Each number is 500 + 40 x the weight over its row's rms, rounded and kept within 0 to 999. Layers, rows and columns count from 0. Numbers have three digits each. The size before them is the row's rms in percent of the matrix's.

# layer 2 MLP down, 128x512, rms 0.151, rows 49-127, columns 448-511
103:420541529506563459568462582508565564528532469572500472587453544461468575479495551523499462414520472484541491498529528497516557565477521506541517464486496508553556496500568573492512466524546520
113:487490505507456463513528494491467519531498471504422538449523473527546539495533503514528407436499492534497482460516537457484472515564457427538513538448493511503503471452493505510559495482547526
099:465460469477479455486409440507476479534524544501450556434510571467550458450496446467469492533526522545496486523541519487499488580525535504451456457492502464457464508466508488468477481532518427
096:496466460480473528525479425493531533517521492488475530465483524519471518519465556429488539463495530511526505471551545489519518468489501515436460482441518500443465486522546501472498530496480464
099:415464432539511465503509472579515537477532557426523558588552431472555448525480544416555529429468487397516509507479532468513466450513510507528514469489550462447552449532516487490510438525524426
111:512460411501534481529501510492483546513560578445509506481559484448513482457482472476462495503531517487490477486488494500470572491563528501525519509449547457464536502407459456531436522559453520
100:529466468492490489492484431550435476494436496524495531445494522524600502521507479446475454577471573475536452488534548509510531465476477533561514488528546520476436494505568477454516434482518466
096:557450462469457509510537463577539543516504469454577462476392462514543587479496455550512505608521478535515468476524470490529511594461541542498503518468518523437482458470523523484462566553445509
093:495463597451530493545576430502605442494535518465450506513467503539557548506531500449458495455527576494466462502488520474482487468497567522456463538464513492507589540460437561459476551469525462
093:418528504592543521463567459527535543517471564507565461529494514560508471548516416492500593469468536509528554510488510517521469485486561460524510517492510515511519466459444615527465472425538604
103:498528478495499471500506472474549491527483536518419579426546486510457507512560499485443478511495448545560507490491536507504524519500541461517473566504537555505503454479524477500504506542498578
095:444430517492508484468448523419500432538534499508494432383549501519492439497498496541459415513552477535528519497474499526434462439506493503458575497533456477503502463479448564532457556432472541
101:426498513465505511490607550553417494509613483567520530516517506431518578506471458455577486502501457504494440514476523552482498471466565506517489455534470455463495412494573527497513485494578406
097:477437471509493458563503433492516640507523513409527457501499503447495489482567523557548460484424498553547572515517494550512560526489449471532431535509519510510482486516441465513478521474482474
105:541489501510466501515520508537536505529517515550507469505498619516514500533493499429506519433551446483491516550493545576428488467522503476520589456547520488518493488445580597478567511500560544
088:424499460463481531547497443545462433520514519540515496491464455568448545373547519494517499432497499566448514524467538504507444615538521459462556569470426531501487493419509558516506493558536494
096:448538472484593523514491444452549570587608487497539436514480517568490450488560431485512487537491486465555483526512552546399535434517558484546447456524493505515433436536517508539505497496509547
115:518465488522463509539546524504525521502576545479492463525475448486510490429520545520526441540561452490422416492527443477519453513467512574492499501528479483473514452423504460496405586517496454
099:496551448455441511563476559550475547515507481519487481527523469498534506464562455545440510556522511574542510515521483502474485516523452469477489462498462519554489461437486492446500417505490490
101:492524469502470513509520519456464518526488565452540547465472498493551420457503492493445513500476539399489507499510520484545491528475494480478523520514553514452501481400455507514456462600529543
088:418522458477416522554475449472492425504474463501479511535487497507505535568559427476497521489520523496444599513507540528506495473545484536495490543478523519495513468446533470483534455493526437
095:479515478475557508508519506468521539535529524457554420506519523494532563526498472461484531484518524518484478538404504510498423560483491515518545523552495475461540513492395441486531512519508552
100:413515489515551430497495542486482565541555518451501578541537453564555469480479548488489515536473430509524490545391538584494428456452445487457487490545457487450487505577530435484482409541518378
094:505550529453486491480432500524558507523508533495509476404564540471492505533501519499535516423456482473514501562525580558476482554507530504479475561498488524517541538456544430482544474543547480
095:537493494567536495464471546529443530475457493544484500563561522499548494421490474409477520488425495449530566518476573551486439520485454499496415558509503464492544482524544588466473424389491468
100:514521533501524462448528508497540445495532505524509504400538467530406491527521500516502515593548531500493485484513510439429473474531533508555471527461456520434533473420466516461484472533469486
142:554468478485526460413469449516507481493482496463501495419565528534448544541535463452510438394502507480488527436474500519479475573545446401494515542469501436534543500544558495493634505515470501
106:493510458535445541541508428530496555498482519439549490492505562426532415517525513633511450572553441474540511554491484532498470474480537486534511488547523513536501534548496543525489557400530488
103:514526407470463522547504521471500479548487520520446486485520508575452465613589556567444589482452497440480480504492538488445413449522529512487486461500506488552452550478583452466484447478523532
091:470519419484437559543562433548465461445527540442488481542544472533471499460520575478500503480470514520496527494456515581525489477497520464544471497502482516479507433505588476511486514490467498
093:429534560485510477513520488510448488566505526457491528475503507500542488470462490488532470503431429494483511489465567523435414473510511517537438465462520475496571488495518516491523475545467432
091:526549628510511535492492447476522511423538521499506469517515563510510557568506475469478476488580603518517558549470468530474488452509496487524498500504519531526541495509566488481505446417427576
091:525505518474510488555567488509524398550532588467459543508482506541451465464536484476473452406512553513514572505490541580458522556494494539384429464489540485552537481542473502429558537457532543
103:547499578481490534534536494502449587541528469447467490501472514502545484549494465546519481510478447511519560487517486533529472482447513546526530494513480493540519525534468509490529571481516441
094:539572513501476481512443554520455355563509552572597435510485546499479519512497510467369495503545480469492484568505520477579445451494542451543504444532461470516566553497481560486479507479479547
105:518567508477481498554524472522557443534491547431571548581497533500500493506494497482479507402562535462525501524549528468460445459524472476486500498513537544450599473508516608517492485508588422
104:561567513497467531495462479466454553495489413515453532559541507438496484597505511516528527492435484498454506560549445450482455561433525520431519554542489470495482511436475526480473540525495465
095:575513526480513502539507444526494393566495557512435556441538517571471506483523581502509489486500471509568510465508512532518423519528500504544507554535490490525517547482557516534482457568512474
115:495546496500435477431510563577513492468461551490582530576465478449457496453454502482483515480447471427455500522576496518525539476431514600424475458523509483434508475481433473470514471410551565
092:536470463529488538509501475505488470416510490449505497531527541477499526514489491487490508509486477531521518464517477476528448510460423515536491540446462506502536524450505508523553503488404558
116:464504543528411512552550507490437571458500473485550459572488453490492479543421440421538498567532465550487490494502436534529519467420465487463578469509536457526482518514493512426501449443470407
094:519563436532519499552461531537453468489563536559569513483458445500553520489555537446455501518526541493510471461445534471475528467527515515486499470462557483536531434464537521543533519535552410
093:546449489509497492519482456517476447546565544548476483486519533532516491537479525509536522476495497494433524499451513561552473460480515537497470484509474468499462559504501529499436477504510501
098:508495532587511518516434545484482468500490548464536527528484542558556504457557492513494528555488456435512479567489479545580450458479548464480440551505522539481506484503568512446479539462535499
101:457496563562459477497503553494462610533539545494519438487525506425467454508438576537470451493571531487474384514500475541564486530580557484460494487522520499474484446493462520516467502462507447
104:541519492500491520515534518483522482504480584474501562562538483480570424534506492445520494529541492499506476480538465501515544477528498523567519469461477488565556452507524505556526422481506486
102:539466503516543499512478434499469543549503495447490532436536452561593490457509472482530501491507526517508557487451567528457453518543489444486505416468502482536572481494486516524412514407548453
104:534455455516479481513462541532546516553470493486512513490485421511483485516533486436526428550478503500535537554488481488466434513498493608527508516539567525505415509517599490479531522499483526
096:421533478515505484465476488423498444543473484477473508510498506511522486427451509490517505484509520458476465535535484508444435558470487554577446530492536510564426424505529447510445396380520440
092:541555513465512506487491503506469584496481492408491448496527430516474521427469482447487425480487519466498476535566470454545535497462500513531486514512523463490498509542512526454486577541569533
103:423483528547577446448481563502530564492519576449425481585522499469575507521484506513467548468479505439488479541529524529469544477458502532530466491523551470503447548436472546452445458528455513
103:539519531505546555499492439464530491565509552518473574505539467544494537489494493463564465496471496554597478482522515511543523524524474478454448464520556492532467489471495479510524512542528520
111:591513534555567539605455528480532429523506481570462488480545532547563506506451540512492527433533576513486550507542504484492504527544481497480504487478516486528520478497412494510484585472418554
103:546436522431474569509591534548523531461539502441506519578523521493516543562585586553482520488480549470523486499420533486471504601541542511509428446500519495513457513479516546505511593532443563
098:451465520476501512514454485551489534477423478443497495507481502456496531535502561486496561588485519458540507562518490497493437558469455491480527521526522488472457457520488520446448522493484513
116:489476578509550503540526489517461474555452456550546572361542450549446521522534533526535504550529533484517505466566503527530575448565506503531602467478501479545482461566520479517508453516503477
094:541473481536483502559447510468528526520507491535452474547592458447497497487526545485507507468549553553526495513503591532523458475519488434503538408550492503431507367470576460565504509520485501
114:468448499468476493463561512495474581534535505509565517461573499477623516464453468476509526531484546474460544497470454474477461469512514424486559500473474453508480549506444504525478473474564523
099:478499480543501485540509460494480444570568515540513515396462541554417525526509496495453541480485560442516462491542507484585473500530481464509545620518538474495472515521486563520468509471573528
098:597561465588493507482513580503480422510527504539568455446524501497515443501505520535493455516479484457492509453478561568433464493504506549527469543479458524554521500548564478523487532503478580
108:484506491524485500557458415512587501512506480539458441450541463529493538554517534490535509470572476483532535500465528525473482502516438482478495544537595551519491462438514419542568510534511537
089:451456490451489486573537478485546521537538389483450427493560503491462459581467564519520477535433526462578477441535461463584501492487499497528502533461488519555567519480499554497545531548487454
094:526530515456498542549502472501513476523534467543452544384536567488437488568509524495532502588531587454534525499560522452565546505537492521473434591496539564489540505529559448536505517554543539
097:552407414511549478413513469495461503479506571546548544382480469431441502449413538493562530528452439580499446510475488609551600551515535495493425554472451476479514474457505500564500510547528384
099:531504499553427511583475515547485461511483536524504549427568526494518537488544570438512554472532505527554551474511482569488471482517566477522555534531502521459450492438567492497537519532538503
100:491515493454398486571479505502518439472456458452557476538495487477548426489513520567568510486512533518549469550445549482528438482500514550541591473484475527509525515525455514515430508505517471
109:477449611500446582494483579450469497421498481505592436549479532524493492509483466440453531519542441460460491472549512506471501471488495595531570526502466511568503527508471520518458507406544503
089:455383540437494476511535475478565473526531498499503506512508505516603506535511584498533412511569536485492470475500513549461475503447439500590441497481447501443547502498522479523447499495534443
100:438411439493495523502527426477489430531485561601487499524510522493446438464462533510505471483514482538477502455470505500423481544493496502441453563539582452537469512508479562489432403459542517
100:555549541514504460457507605527509432584568516503503424526510476520542565585563489490534463575474493534535520536543458555478480524490481456522488484508495572458518560452523443505504506505468489
098:486489474478461509554452477537480450519502513525463530524476491423562421485525470570440466522539475521447566503505532587520537404516542498502483456520509469527527450491510452490517489461529469
099:537520414538476452470504561474482439503526597485446500556492491497527483548548416475553552539481515469484504508436507513579468508476572525526538566491533477537537554535540533504404497533567458
101:500538464514585524474512404551455537478554581478502577521529487496503417502480479518461554460454520532524446501507505501504531488481532472472445456532503504487575521502476498495514545596511476
098:419507508477500487530526580483530475532464423467466520585523469457487565489487516588502519498507516586456469566462511372463462446433513537504524448453510525474536496461536488470441507536480467
106:441466459489488507571461512467543408423419492524565590489499538472558514505520470455459517508493537462501547523548517505534515606526472504511563453529488474450533632445510474493486492549521429
105:492517512501519490544531448479514524489512573525412502534542530543437506501490478510495437477542482462547527469556504439464660497460527479540437382502497435467490442461491453494557438499533527
105:497476587464488503471447473522522493466499461391523553519464456504431542473514516536459432451435502532453428461543520480468536505524493544468508500452486480442519515557520541492474496533424492
106:507447523495478502499412563493401563514497532551437528531535521496601544457441546387538539608463489507504510491438462543450477502470444448484518459535583482517430534435499463462425529465492473
098:529476539476444447543493551452509395508494492557485427503512474521520578557495498424475497515537471473517499472469560494571516498542486505527589561532499432413511575523452511456589562454497513